config = dict(
    n_layer=14,
    d_model=192,
    n_head=3,
    n_kv_head=1,
    head_dim=64,
    d_mlp=512,
    vocab_size=8192,
    activation='swiglu',
    norm='rmsnorm',
    norm_place='pre',
    norm_eps=1e-05,
    positions='alibi',
    qk_norm=True,
    attn_scale=0.178,
    bias='none',
    tie_embeddings=False,
    parallel_block=False,
    extras=['local attention windows', 'gated attention', 'capped logits'],
    init='normal',
    init_std_qkv=0.0461,
    init_std_o=0.00872,
    init_std_up=0.0461,
    init_std_down=0.00534,
    optimizer='adam_atan2',
    lr=0.00216,
    lr_mult_up=1.33,
    beta1=0.9,
    beta2=0.99,
    lr_head=0.00568,
    warmup_steps=200,
    schedule='wsd',
    decay_fraction=0.76,
    decay_shape='linear',
    final_lr_fraction=0.1,
    batch_tokens=32768,
    seq_len=2048,
    doc_mask=True,
    train_tokens=177100000,
    steps=5405,
    dataset='wikipedia_en',
)
Each number is 200 + 20 x the weight over its row's rms, rounded and kept within 0 to 999. Layers, rows and columns count from 0. The size before them is the row's rms in percent of the matrix's.

# gate: layer 10 MLP gate, 512x192, rms 0.153, rows 125-136, columns 0-191
# up: layer 10 MLP up, 512x192, rms 0.167, rows 125-136, columns 0-191
# down: layer 10 MLP down (transposed), 512x192, rms 0.115, rows 125-136, columns 0-191
gate125,096,187,182,206,217,188,192,184,212,209,228,213,223,187,194,199,199,155,207,244,196,198,213,210,205,191,198,212,235,185,191,188,167,205,226,183,221,226,185,214,192,159,216,184,184,218,200,204,183,159,203,181,184,206,220,178,184,206,222,217,196,196,189,210,197,250,189,184,207,226,199,167,242,174,206,178,212,241,213,172,145,178,199,215,227,208,235,169,206,221,202,187,218,165,200,208,238,209,189,217,186,204,194,205,191,212,220,219,206,217,193,173,170,218,200,218,190,212,221,218,197,221,177,198,213,181,152,238,205,206,173,189,213,227,209,223,188,203,198,177,194,206,165,185,209,177,196,189,170,170,183,211,209,176,200,190,203,245,219,177,200,187,220,182,202,197,209,206,183,210,196,225,184,226,207,258,231,210,211,191,208,216,189,210,175,228,173,217,207,195,241,228,202
up125,095,205,171,248,213,213,179,196,182,214,225,204,231,179,208,192,214,203,204,227,234,155,212,189,164,173,186,247,205,218,213,217,228,203,210,184,207,218,195,219,214,156,184,176,191,208,196,166,196,198,196,185,192,206,219,207,191,209,199,181,204,183,198,217,222,198,194,203,223,225,194,180,245,176,170,210,162,201,193,219,180,203,197,247,211,190,194,191,192,179,197,205,206,180,184,173,214,186,227,233,204,228,217,207,176,217,247,206,196,219,190,251,199,211,214,247,202,204,198,198,209,214,213,234,223,189,192,195,163,187,194,196,199,217,223,212,201,185,206,191,151,203,191,168,213,150,190,173,170,201,203,204,223,187,216,189,187,171,225,182,230,218,223,236,225,213,235,200,190,212,188,190,189,191,204,238,209,200,220,183,179,211,175,203,180,216,191,204,204,197,241,200,211
down125,088,176,268,187,182,204,212,204,228,189,196,166,191,214,241,202,203,224,174,206,169,199,207,166,202,219,221,198,184,192,229,227,182,198,186,200,189,161,215,173,208,228,197,185,219,207,193,206,196,218,157,222,232,207,205,197,225,199,188,200,201,222,215,174,184,152,207,222,185,176,187,216,192,197,172,201,198,174,182,210,241,205,193,207,181,193,189,223,184,205,201,202,177,239,216,204,156,197,174,196,233,192,224,186,175,163,190,185,209,184,203,188,215,201,196,155,198,198,172,192,174,204,224,177,193,200,232,199,221,207,216,198,180,195,182,201,211,205,213,213,229,201,230,220,188,220,206,192,247,191,217,186,158,192,185,217,192,208,221,197,182,202,206,185,184,190,182,208,231,198,163,181,224,197,202,160,165,185,205,253,200,194,224,214,208,189,220,208,203,181,160,217,186
gate126,098,170,203,189,189,219,216,231,193,193,184,170,213,206,173,150,205,198,212,174,178,236,179,189,190,198,178,193,172,188,208,205,178,171,179,239,189,191,172,176,236,186,209,189,205,220,190,191,198,168,213,203,206,194,185,195,190,201,176,224,206,220,209,175,213,185,185,194,221,205,191,216,167,215,205,180,233,184,213,213,184,185,195,186,172,171,192,201,166,241,187,196,179,198,186,193,182,192,210,205,161,178,193,204,177,200,199,171,235,191,205,191,187,196,196,208,190,207,215,227,178,203,148,224,214,187,216,172,197,193,191,176,175,195,183,193,213,172,215,190,201,204,201,204,249,189,169,241,178,186,135,210,221,202,191,199,192,213,175,224,162,216,203,168,238,175,186,193,199,165,247,218,177,184,227,192,189,194,210,191,159,211,202,182,162,224,212,200,195,192,192,182,199
up126,092,161,230,190,212,220,187,204,212,194,211,197,201,213,199,205,219,207,186,172,229,229,180,233,211,204,198,170,194,199,155,226,186,166,195,203,195,211,192,222,226,243,195,191,183,184,221,198,199,188,225,170,162,227,212,196,210,161,215,181,186,202,221,199,207,189,208,182,191,223,208,225,196,198,204,196,203,199,222,204,202,217,202,202,213,215,198,197,187,186,213,223,224,222,183,197,204,219,217,188,169,120,226,219,201,195,240,204,191,193,201,208,186,197,208,195,221,241,220,177,222,227,184,195,204,202,232,176,198,181,194,174,195,231,241,190,219,206,231,181,209,177,191,172,224,194,184,188,168,189,207,226,217,184,210,192,195,239,194,227,225,216,271,178,217,205,173,228,211,200,240,208,199,194,200,181,170,199,204,237,204,174,208,209,192,222,170,208,210,182,182,194,213
down126,099,226,144,220,225,188,214,206,203,191,159,196,181,214,219,247,214,190,214,185,251,153,176,211,224,185,214,207,216,198,184,191,217,211,229,197,198,216,181,186,168,280,179,221,197,218,201,209,197,214,182,202,230,190,160,164,205,207,200,169,194,201,193,239,206,191,188,191,195,207,194,186,203,205,186,223,171,163,189,217,193,210,205,206,153,189,167,210,185,169,184,177,236,205,199,205,215,190,213,208,202,210,204,179,185,185,188,192,206,211,212,174,229,239,198,220,207,194,164,223,193,204,203,168,196,224,199,197,190,190,227,201,201,217,212,203,179,227,202,208,176,197,174,186,197,175,246,209,230,196,207,176,200,195,194,213,222,192,220,192,204,229,185,216,188,210,214,200,221,203,163,176,206,218,207,193,180,195,173,208,213,197,226,203,237,159,212,225,203,197,218,216,211
gate127,107,214,192,206,214,200,199,211,178,195,215,216,201,212,178,162,227,182,217,173,184,188,181,191,216,212,183,217,214,157,229,209,206,217,223,193,199,218,197,194,229,181,226,193,186,185,212,224,170,225,207,197,220,242,193,187,180,174,229,216,231,178,198,210,167,197,191,194,206,169,171,161,234,177,243,206,194,253,200,193,251,190,203,203,165,197,205,231,233,204,179,201,195,165,219,213,203,239,160,181,218,188,204,203,185,130,217,222,200,185,208,206,205,234,204,210,197,197,188,210,176,219,173,186,213,178,185,199,194,208,202,207,180,193,217,195,199,179,197,188,187,189,199,218,220,222,179,178,212,164,214,236,200,182,180,183,215,210,210,232,182,181,197,194,188,197,207,202,181,201,222,237,205,228,176,186,206,207,239,212,154,218,208,207,203,166,192,184,206,219,214,206,201
up127,109,219,220,210,223,201,207,222,206,209,188,186,210,199,214,217,190,197,194,223,184,185,213,220,228,226,212,153,183,184,199,225,187,195,167,178,200,178,213,208,196,177,207,194,230,219,215,209,178,207,202,197,187,206,217,243,198,168,224,210,217,199,211,179,203,230,181,215,221,214,213,191,222,160,184,181,221,204,210,199,220,231,208,195,180,201,203,199,198,190,211,187,177,194,200,210,210,235,202,186,179,170,235,212,217,243,216,209,231,162,211,212,208,194,196,202,183,259,211,203,186,182,135,194,228,186,239,173,239,215,207,216,190,183,203,187,208,179,225,212,206,226,192,159,206,225,195,186,179,196,215,221,222,190,216,203,193,179,204,215,196,206,218,224,185,203,194,252,168,201,208,237,221,171,228,183,225,197,200,168,225,186,209,204,199,215,188,164,192,239,160,207,167
down127,113,203,201,226,228,204,203,209,171,209,209,214,216,201,191,205,186,205,191,205,202,220,201,208,198,194,217,177,180,166,173,239,225,168,203,232,203,195,175,235,224,187,198,179,160,165,207,154,188,205,235,211,186,201,242,214,197,201,205,210,180,183,161,190,206,230,205,209,202,240,208,212,221,207,213,221,194,185,187,184,229,207,202,182,211,191,159,205,196,175,166,207,185,183,217,204,223,190,172,196,201,206,196,230,219,198,202,216,243,207,221,244,205,204,231,199,206,212,191,186,199,175,176,189,168,189,216,186,229,195,175,211,222,207,202,185,233,169,233,203,172,223,202,164,215,209,192,186,200,189,196,158,208,182,183,195,171,167,191,210,205,207,249,221,195,225,202,193,235,158,189,211,202,216,229,177,173,183,165,225,195,175,177,210,189,229,195,179,166,197,179,208,210
gate128,089,242,201,209,175,192,217,206,210,202,162,241,164,198,205,222,193,190,188,222,191,206,204,188,203,201,181,188,153,156,220,220,176,190,174,218,205,196,207,200,176,229,177,216,215,208,178,158,207,191,212,203,214,201,229,202,195,217,212,201,190,200,199,243,207,234,223,174,227,206,256,199,234,187,195,197,211,212,249,212,195,204,174,192,175,199,197,197,224,203,209,223,193,187,188,217,184,177,214,191,191,203,175,252,194,221,204,198,222,197,217,187,215,235,219,215,239,161,205,170,180,183,183,196,191,218,221,173,197,179,205,210,189,207,190,205,203,197,211,183,217,164,182,185,211,217,210,182,175,180,168,165,177,203,202,207,163,170,227,191,202,181,214,200,184,224,248,208,227,200,203,211,160,194,211,209,216,192,224,193,209,221,179,205,165,205,207,165,180,227,190,220,210
up128,088,203,230,199,168,202,170,188,185,216,163,226,165,199,205,259,156,189,187,202,183,222,191,206,177,182,176,191,174,157,211,206,206,172,179,177,222,180,221,186,162,207,198,216,235,203,196,153,179,184,189,169,207,210,235,230,213,193,181,212,188,211,186,206,208,205,250,199,208,219,215,204,232,182,197,172,213,200,211,217,188,220,205,187,172,199,216,201,221,227,224,191,210,195,213,230,215,180,184,203,161,202,203,212,215,214,200,214,225,222,197,177,230,198,242,189,203,181,206,193,193,233,187,224,210,218,241,184,189,172,183,197,219,222,191,204,170,208,203,204,164,157,196,173,209,188,184,187,171,207,189,166,217,199,198,230,192,156,205,185,196,180,177,206,217,194,198,203,203,176,156,167,205,186,172,228,203,202,218,201,184,191,211,195,192,202,211,203,221,188,200,173,199
down128,088,159,227,163,212,215,196,166,207,188,216,179,214,212,199,170,232,198,182,156,222,185,248,190,172,198,194,166,215,243,176,193,200,219,213,185,203,217,226,189,199,171,210,193,204,186,194,256,200,218,182,214,197,192,150,194,208,193,195,173,228,210,212,171,191,200,161,227,199,228,167,196,191,207,211,185,173,170,181,196,194,186,190,217,210,202,200,187,206,180,179,184,211,233,205,182,204,201,176,215,230,226,186,199,161,190,177,195,192,208,206,217,191,177,170,201,191,218,188,177,214,208,224,202,222,184,194,219,186,199,211,192,204,186,190,178,250,209,205,207,207,236,187,199,208,188,190,197,228,209,219,247,202,191,209,208,215,216,180,208,204,174,216,210,188,157,175,187,196,206,196,206,239,209,197,209,209,193,197,206,193,179,188,181,227,184,157,265,184,192,224,181,180
gate129,102,181,184,149,213,163,239,210,195,203,170,206,182,188,151,162,172,167,221,214,176,205,170,218,180,215,205,183,221,178,180,150,179,196,222,201,174,213,178,202,204,200,223,200,208,205,183,189,190,213,186,200,212,200,198,174,213,200,203,199,194,162,218,174,193,213,215,202,154,230,173,208,185,222,254,173,220,228,227,174,193,208,207,184,213,179,194,187,226,232,229,183,191,174,222,193,224,216,192,179,178,194,194,209,188,195,163,182,184,196,198,157,197,194,219,190,195,219,214,240,214,197,179,180,187,202,200,201,208,216,191,192,154,169,184,196,223,199,211,211,206,195,223,241,204,202,189,223,214,195,211,222,216,205,192,189,231,226,217,226,194,176,224,172,201,190,174,188,203,192,204,205,176,214,200,164,212,212,233,174,228,168,192,223,195,207,208,189,213,212,191,222,182
up129,107,192,211,178,186,229,178,153,236,204,181,168,189,191,193,188,208,224,205,137,191,205,186,194,234,182,192,187,189,199,229,223,226,181,173,194,189,166,205,171,183,228,180,199,203,203,234,188,209,185,212,193,201,215,191,208,211,225,200,208,206,217,220,206,206,170,193,187,231,185,194,196,237,203,208,207,235,162,209,147,188,187,189,183,211,229,190,204,187,223,191,208,188,197,221,224,181,204,184,200,202,160,191,176,206,184,213,188,236,178,220,218,228,210,168,194,198,181,201,194,197,197,177,200,186,189,179,179,238,217,209,195,212,173,207,204,221,218,192,153,221,204,191,178,217,219,213,204,179,194,167,190,174,201,243,183,202,206,197,233,185,229,179,225,199,199,227,157,187,227,194,170,211,176,196,185,158,201,196,251,199,224,174,193,187,201,189,176,213,188,177,214,188
down129,095,209,215,235,234,223,202,207,231,194,164,175,217,193,229,194,194,185,187,167,203,193,186,206,196,210,190,204,231,205,198,192,210,211,228,196,216,196,233,188,207,213,185,180,192,215,176,194,210,180,268,203,225,198,195,197,174,184,192,209,208,195,216,176,195,200,182,195,187,181,233,177,203,196,181,223,197,176,190,223,237,174,163,229,200,198,194,216,177,180,192,183,192,225,215,192,181,214,184,203,235,197,206,203,174,202,279,215,207,211,212,195,204,188,234,198,207,199,172,162,192,181,223,192,188,203,216,211,153,181,216,179,186,187,261,174,195,187,167,178,233,170,210,189,204,189,197,189,197,197,171,189,235,190,223,194,222,220,191,227,194,192,185,217,184,206,192,217,188,209,209,207,192,211,181,204,206,203,168,211,208,185,199,201,224,209,181,161,187,150,205,195,151
gate130,115,196,168,207,206,208,217,205,185,183,193,189,205,187,201,216,207,183,204,207,174,175,193,233,224,176,176,196,209,162,181,157,210,199,211,224,205,191,184,202,178,184,217,200,186,215,193,198,258,195,252,202,207,205,198,208,205,222,210,227,189,177,207,198,214,208,228,188,195,217,184,193,230,207,202,217,195,208,246,197,224,171,186,185,240,234,221,172,196,247,233,215,195,166,204,203,178,180,207,217,173,147,157,189,179,213,238,161,188,184,200,207,202,197,200,233,169,182,212,203,206,215,174,176,199,181,204,169,230,227,208,211,170,199,225,189,234,185,237,184,209,197,189,209,217,198,193,188,214,220,199,187,173,202,197,171,199,184,219,219,184,213,211,204,219,226,210,213,186,211,190,185,171,178,191,204,213,204,257,211,206,206,185,168,198,208,185,191,230,188,162,219,180
up130,121,200,199,187,189,183,201,181,211,247,157,182,183,229,195,239,196,206,193,209,170,218,210,199,199,208,222,165,230,232,219,206,191,194,218,179,174,167,197,194,202,230,191,187,194,196,222,181,178,194,166,198,205,170,191,217,217,207,163,178,189,229,195,174,209,162,169,217,230,235,196,203,186,197,227,197,196,167,183,185,231,192,203,236,177,225,170,208,166,188,184,177,213,199,214,197,177,163,197,196,219,199,216,210,173,188,186,172,231,185,208,179,199,198,179,209,200,203,185,178,168,178,200,184,185,189,195,190,180,188,172,182,213,218,213,234,187,195,178,202,166,156,241,198,202,201,203,181,204,164,182,208,221,164,231,196,208,192,162,173,181,188,202,184,164,201,232,163,181,206,195,218,223,232,203,178,190,219,181,187,197,177,186,204,187,198,172,172,174,182,197,202,201
down130,119,205,186,234,188,188,207,197,179,231,225,199,174,173,196,166,194,203,189,192,158,234,208,188,188,194,191,195,209,198,212,208,179,207,207,215,167,201,208,171,199,155,205,170,205,206,170,173,199,223,188,188,173,235,201,178,202,226,171,199,192,228,213,176,194,193,222,223,222,184,214,206,219,215,214,182,249,220,208,133,221,201,226,196,199,210,186,172,205,231,208,165,222,177,207,191,195,230,178,201,233,198,208,199,205,244,199,205,197,186,187,219,203,172,198,174,191,180,163,218,198,169,195,190,198,192,240,195,215,184,227,184,225,191,193,214,227,201,176,187,225,244,222,186,179,242,184,198,191,187,181,193,207,172,204,214,229,184,195,206,198,216,193,165,242,173,182,205,219,200,163,157,198,217,198,208,193,201,213,225,163,215,195,190,178,183,184,218,202,190,207,200,205
gate131,104,207,196,203,201,182,189,193,189,178,190,209,205,221,180,203,175,189,208,190,206,183,183,234,204,193,181,215,196,181,189,177,147,222,217,215,227,202,147,175,192,165,196,168,178,206,175,228,233,204,247,201,216,201,204,171,193,197,209,218,197,207,201,231,215,202,203,201,168,210,169,209,210,186,216,196,222,210,235,204,207,207,204,174,200,245,235,197,171,239,263,225,198,190,212,222,199,209,205,208,218,189,166,206,182,157,247,186,190,203,189,185,212,227,172,243,205,200,183,239,209,191,199,163,168,221,198,166,224,209,201,191,217,184,238,209,185,190,226,219,201,200,199,207,195,178,188,205,215,197,203,185,183,218,200,225,172,164,211,216,194,184,203,194,213,184,227,214,147,204,221,190,204,173,170,190,205,192,216,214,173,204,181,205,227,202,193,187,221,206,203,200,183
up131,124,210,203,233,178,203,190,204,209,188,221,211,198,197,196,207,211,238,197,196,219,188,197,214,191,180,227,204,171,180,187,193,218,193,207,212,199,206,194,208,184,177,212,178,213,179,182,248,177,193,215,193,186,215,185,188,204,198,222,217,218,151,175,202,239,220,199,222,191,186,181,203,223,191,184,204,195,199,222,195,201,185,195,196,208,235,212,186,198,232,217,202,210,178,193,195,161,220,189,191,185,203,177,173,207,173,180,206,204,208,174,244,200,166,191,218,208,204,197,211,181,228,194,188,181,167,214,205,185,174,204,231,174,213,236,184,212,204,220,191,184,176,174,202,174,197,174,181,210,184,202,147,191,196,160,205,183,207,236,236,196,208,241,228,250,198,190,249,169,161,213,228,162,159,184,218,185,198,211,201,233,206,233,195,246,212,225,198,222,200,217,184,190
down131,118,217,193,202,151,217,197,201,201,207,135,207,174,187,200,195,227,210,165,188,211,188,216,224,202,196,204,218,149,168,202,198,208,209,191,193,167,183,182,204,187,234,187,233,182,207,225,219,186,190,230,169,173,172,213,208,189,200,215,229,194,183,172,224,213,210,182,188,192,222,172,186,219,208,186,225,207,199,218,234,206,177,182,263,209,194,233,208,189,145,185,218,179,197,216,193,197,192,213,226,162,192,189,207,184,214,189,191,220,198,207,202,174,193,198,176,209,219,222,193,222,203,225,232,193,179,171,209,210,220,155,219,198,199,218,199,183,192,249,205,173,199,178,184,214,181,229,153,235,195,196,193,198,208,209,203,176,198,201,209,166,209,200,215,176,206,202,233,180,177,208,219,205,178,234,207,219,193,196,189,222,162,198,197,193,206,214,195,199,231,205,217,200
gate132,104,226,200,189,206,189,215,181,213,173,215,175,181,219,180,215,236,218,194,196,172,175,229,202,224,201,173,196,211,174,162,221,168,223,201,207,158,206,167,220,214,231,175,196,187,219,193,226,214,225,232,213,211,202,166,169,211,222,190,212,214,241,197,184,207,189,205,210,169,162,140,180,177,187,220,213,201,204,168,215,211,192,226,178,186,217,185,161,199,175,203,179,244,179,220,222,215,184,212,175,218,191,206,191,218,212,215,216,195,195,223,193,209,217,217,188,153,210,210,177,211,172,191,185,175,239,198,197,233,201,207,217,198,192,192,218,205,228,184,176,181,201,192,203,184,173,211,211,211,212,208,188,186,198,182,194,201,178,212,194,176,200,195,211,192,205,205,185,213,191,190,217,208,182,201,218,247,152,199,170,177,184,188,247,220,181,200,221,233,172,193,222,205
up132,099,167,193,159,208,186,215,175,196,188,234,193,253,196,181,212,212,199,218,180,219,188,190,205,182,205,195,247,225,212,187,196,197,237,228,199,164,186,212,224,204,210,219,212,211,190,200,205,236,194,185,190,189,175,193,202,185,201,203,202,201,200,200,177,188,200,232,187,213,195,229,174,214,218,217,179,178,158,188,184,210,192,201,216,238,240,182,182,179,194,205,195,217,184,204,211,190,164,222,181,228,222,224,208,225,237,218,196,160,186,204,206,210,195,180,188,203,165,157,208,197,188,178,189,229,207,203,194,199,224,233,232,183,208,205,216,223,196,177,191,232,186,238,144,182,193,235,201,217,197,222,199,228,212,166,237,211,190,192,199,210,196,180,186,174,216,221,244,189,204,186,245,199,210,178,205,185,202,224,190,200,204,152,210,206,195,183,213,207,181,224,210,186
down132,100,243,202,236,202,180,176,205,207,197,177,191,228,158,227,195,195,246,223,206,165,192,230,172,205,190,206,168,164,203,222,217,211,193,204,184,225,216,202,189,174,206,214,150,194,178,181,175,195,187,195,181,211,193,181,212,218,202,200,195,212,218,221,172,190,209,202,215,208,205,135,197,196,218,219,191,207,226,198,213,183,204,222,199,190,194,182,220,211,210,195,194,203,181,203,206,219,175,209,218,193,191,179,225,211,193,175,208,229,183,156,221,209,165,197,201,197,203,210,201,206,213,251,221,200,186,204,199,214,201,185,203,186,200,220,250,169,193,233,164,194,215,221,252,165,217,211,233,196,158,221,209,231,202,191,168,188,178,199,209,209,207,223,184,214,230,180,185,184,206,192,191,230,175,194,221,177,228,174,159,202,200,230,217,205,205,202,178,194,213,209,177,223
gate133,096,226,191,200,188,183,239,220,160,194,213,233,194,219,205,165,174,201,224,201,204,217,180,218,194,184,208,191,174,183,191,219,181,196,225,220,211,194,193,198,198,229,214,185,203,229,206,214,200,192,192,209,210,184,193,178,184,214,207,185,242,189,206,214,191,193,218,185,224,210,216,203,184,215,170,184,186,193,241,218,225,191,204,182,165,216,216,153,213,197,230,180,214,189,188,261,227,219,190,188,217,181,209,233,190,220,187,221,198,188,216,178,198,199,204,203,215,200,183,192,191,196,173,219,210,227,217,197,214,266,201,225,215,198,198,205,186,190,189,234,208,229,184,171,200,236,181,183,215,212,175,232,212,196,143,183,217,177,192,210,226,208,198,171,204,183,229,217,224,202,204,225,190,151,220,220,220,170,201,197,199,214,215,201,197,199,201,179,212,213,140,184,170
up133,097,208,210,213,205,212,225,215,215,242,220,220,212,179,191,210,226,195,165,236,188,184,216,170,188,179,227,245,189,204,210,213,201,206,187,192,188,200,197,202,210,162,235,192,232,187,204,205,186,192,213,205,223,207,213,219,210,212,193,174,165,211,188,218,185,227,194,166,177,187,193,191,225,197,235,209,208,232,179,210,168,193,189,244,206,185,208,189,230,174,214,225,181,211,205,178,207,159,171,220,178,199,190,204,208,206,231,228,225,177,236,226,190,155,179,221,196,183,194,204,182,200,198,206,206,189,182,199,177,187,211,200,175,192,194,226,209,200,208,198,187,202,168,211,199,214,191,187,172,160,196,184,215,209,205,173,177,196,202,179,198,178,221,223,186,209,232,176,170,228,194,202,188,210,133,194,194,204,209,214,200,176,197,201,206,212,203,239,185,228,270,233,211
down133,093,264,162,195,182,223,201,223,199,232,189,195,206,244,174,211,156,184,226,207,209,189,190,236,213,182,169,222,184,195,198,210,185,208,174,190,189,225,173,212,201,217,172,194,210,227,202,184,242,215,224,229,185,151,217,189,211,197,205,215,191,208,179,232,198,194,225,201,182,219,197,199,200,178,181,203,215,203,216,187,196,197,203,202,176,221,188,196,223,171,202,203,214,191,197,224,237,214,201,184,204,170,203,200,180,206,267,208,205,209,214,206,239,224,189,209,236,222,214,218,194,140,187,230,209,208,211,175,209,204,188,210,192,211,208,192,214,202,159,220,212,220,195,157,166,227,204,200,164,191,184,176,201,211,207,201,216,201,226,210,206,225,197,226,196,199,182,216,193,237,182,218,204,169,215,207,205,173,210,179,240,199,191,199,177,218,218,200,183,210,191,177,194
gate134,095,210,212,175,175,235,209,192,199,193,182,168,185,171,195,167,176,172,205,170,182,201,197,149,239,246,196,221,241,166,240,188,189,202,175,212,212,206,189,227,215,221,205,212,173,215,264,211,185,195,232,200,191,169,205,207,181,200,194,243,197,210,180,222,197,171,251,225,212,213,194,224,200,190,204,181,217,173,198,217,212,199,244,172,225,229,211,178,168,218,201,215,180,191,172,209,195,207,220,205,173,176,215,203,177,197,197,221,192,206,206,202,176,204,228,190,214,213,215,177,165,209,165,196,219,208,186,199,215,214,168,202,206,178,198,190,215,186,209,194,208,167,202,226,204,230,171,247,187,226,195,182,208,193,226,178,228,174,214,187,187,183,206,205,204,183,197,198,207,181,222,201,179,175,223,200,215,190,198,208,189,208,192,194,208,209,207,166,211,185,198,211,229
up134,102,214,181,224,169,238,194,187,212,228,200,204,164,188,231,190,176,162,210,216,224,215,210,187,224,215,239,228,236,194,216,191,198,226,168,195,218,183,204,204,199,205,186,235,202,198,237,213,190,208,186,194,199,170,217,207,187,201,212,234,235,208,189,204,214,196,216,212,217,202,205,215,216,193,199,214,221,157,182,216,219,198,214,202,153,192,218,212,201,200,211,232,184,192,173,198,205,170,190,220,218,202,193,180,205,170,194,196,195,232,163,213,211,174,212,225,208,221,192,205,203,198,197,200,223,195,205,204,215,202,200,220,212,164,188,199,208,192,192,198,170,169,219,213,194,196,199,213,197,199,246,205,207,186,199,186,196,187,236,149,209,206,173,193,206,217,203,185,200,217,171,196,160,187,230,165,208,188,225,189,208,271,186,255,184,182,189,189,192,172,245,169,229
down134,096,194,173,213,203,198,185,190,198,161,204,215,181,244,204,232,201,228,195,174,219,215,183,188,161,170,212,228,213,241,208,205,188,193,220,216,205,245,200,177,220,177,214,198,212,215,224,194,148,174,174,220,201,187,200,186,210,224,183,225,213,217,194,189,235,239,200,172,174,202,203,147,219,228,173,217,204,187,189,200,186,179,164,215,220,190,198,205,199,205,227,169,169,197,216,205,183,188,178,229,231,195,213,206,212,205,202,183,189,193,202,221,156,180,186,213,197,188,226,162,202,199,197,203,199,221,189,237,229,229,187,228,183,209,182,168,165,212,189,198,219,233,195,170,201,202,186,194,199,178,196,180,182,179,192,211,200,173,198,231,184,203,198,224,251,220,204,224,191,196,182,213,214,194,225,218,223,209,227,195,183,190,179,206,193,177,197,207,210,176,156,196,217
gate135,095,205,193,161,185,221,220,197,237,196,195,189,176,196,197,187,183,194,165,180,216,176,177,187,178,208,204,227,219,194,209,196,213,219,224,202,196,202,175,175,177,176,176,202,207,220,172,221,215,199,200,201,196,203,213,170,176,213,179,232,176,191,201,215,198,193,226,190,173,170,175,195,217,202,213,161,232,208,202,173,203,191,190,239,257,226,208,180,231,182,211,218,176,172,224,237,211,204,192,219,201,200,213,218,166,185,199,180,214,186,193,170,181,220,170,199,224,178,175,205,211,195,162,163,168,207,192,187,205,189,230,194,204,192,217,202,211,201,181,235,198,177,203,200,208,186,189,240,227,211,215,225,198,163,173,159,193,203,210,207,226,218,231,173,209,208,209,190,201,218,236,213,178,223,209,174,220,195,208,201,177,161,166,213,237,183,234,181,182,206,224,211,181
up135,116,199,178,197,188,216,215,169,215,170,182,209,229,207,195,215,191,196,197,175,239,199,239,185,172,172,232,224,219,209,195,186,187,230,205,175,184,175,193,216,212,177,189,226,180,180,228,244,188,184,208,225,211,222,185,175,198,199,215,187,212,204,186,192,194,214,213,190,173,184,198,168,182,177,200,181,189,220,216,209,179,214,186,218,217,202,176,177,219,199,208,211,180,182,225,199,184,184,183,208,226,211,267,217,151,195,178,196,150,210,185,204,177,182,176,160,201,210,200,192,217,208,177,198,176,200,172,185,193,217,219,206,173,202,195,213,202,178,177,233,193,224,187,170,176,161,195,148,224,213,211,225,171,204,188,225,222,230,184,208,205,235,164,205,199,186,210,206,194,199,206,207,191,237,214,194,223,177,216,198,185,189,168,211,203,155,179,212,219,189,214,211,206
down135,115,171,198,220,179,193,207,191,223,206,221,191,228,204,191,220,208,208,181,224,207,175,228,168,190,195,211,229,209,200,196,220,188,218,183,195,214,177,195,211,208,177,188,202,205,203,230,208,207,220,214,232,226,196,200,197,210,201,231,183,193,223,182,180,194,209,217,211,233,234,185,178,205,228,195,227,180,194,197,214,185,210,210,217,194,193,208,223,201,172,182,226,177,219,212,227,192,193,184,215,237,183,216,219,199,178,195,205,170,162,194,163,215,177,193,197,205,196,243,218,189,218,177,207,181,161,212,191,189,205,224,231,187,206,204,179,202,161,156,207,165,204,156,203,163,175,216,178,196,232,190,206,160,185,200,203,202,196,192,225,220,230,189,221,236,183,236,207,233,222,178,208,205,223,197,197,239,184,202,148,221,211,211,196,203,187,175,234,160,234,231,195,235
gate136,098,207,177,201,223,250,199,202,178,213,186,203,200,193,171,194,195,181,244,223,207,202,188,227,222,194,171,216,217,193,211,165,169,203,196,204,233,198,189,211,174,193,174,224,239,241,196,201,235,170,232,214,220,199,174,183,224,189,225,185,209,201,180,229,196,193,192,195,202,222,210,208,205,195,180,190,196,202,210,213,171,171,186,205,185,194,211,161,245,212,184,210,209,189,212,212,231,211,203,203,225,233,180,218,225,184,208,214,203,177,204,193,188,193,207,218,175,209,225,198,210,201,200,221,229,206,178,187,182,210,210,175,191,157,207,246,215,227,189,209,221,164,200,234,213,230,177,204,221,187,183,188,198,190,189,242,190,176,199,214,168,170,186,202,185,206,206,193,181,205,225,204,162,186,163,197,216,222,257,193,192,205,237,182,179,195,233,174,191,198,208,244,208
up136,104,201,178,224,181,205,182,177,169,194,161,195,205,170,186,196,156,194,223,210,199,178,209,182,191,157,168,222,176,175,220,178,152,208,172,217,229,219,186,222,176,196,202,206,233,202,209,189,221,178,220,225,216,206,178,213,208,178,205,178,206,206,202,234,222,206,188,203,213,211,197,225,195,186,202,212,171,171,238,192,196,183,177,190,166,197,206,194,213,213,231,204,176,198,244,187,222,196,229,193,199,215,206,213,219,163,202,203,187,210,202,229,237,174,202,200,165,209,222,205,244,197,216,250,228,165,205,186,166,206,222,208,206,217,186,205,205,205,198,218,195,183,191,188,222,197,198,174,192,226,184,195,165,204,172,242,174,187,204,182,170,208,207,209,215,187,216,206,184,187,221,186,179,189,206,196,163,229,214,165,151,212,218,190,202,228,210,213,177,192,203,200,224
down136,093,175,220,187,186,178,198,171,212,211,214,175,204,220,219,219,199,194,157,174,209,221,209,201,214,199,232,219,207,226,197,209,205,211,209,204,194,174,201,211,189,228,208,196,172,161,195,166,200,181,192,202,200,198,195,186,207,219,217,229,219,182,216,152,215,204,205,228,200,203,202,193,153,213,230,211,187,203,183,214,207,222,188,175,194,236,190,221,141,200,242,180,178,227,191,187,170,188,215,186,199,190,187,215,177,221,204,164,174,223,213,196,169,226,193,209,223,212,183,209,188,221,193,173,195,214,226,210,224,215,199,224,174,215,235,179,184,202,202,168,234,197,209,234,199,189,199,183,217,170,242,202,202,176,227,168,212,221,154,229,200,190,220,228,195,210,185,172,228,190,195,200,221,171,222,209,207,191,164,225,178,168,189,228,221,199,212,216,196,186,171,173,200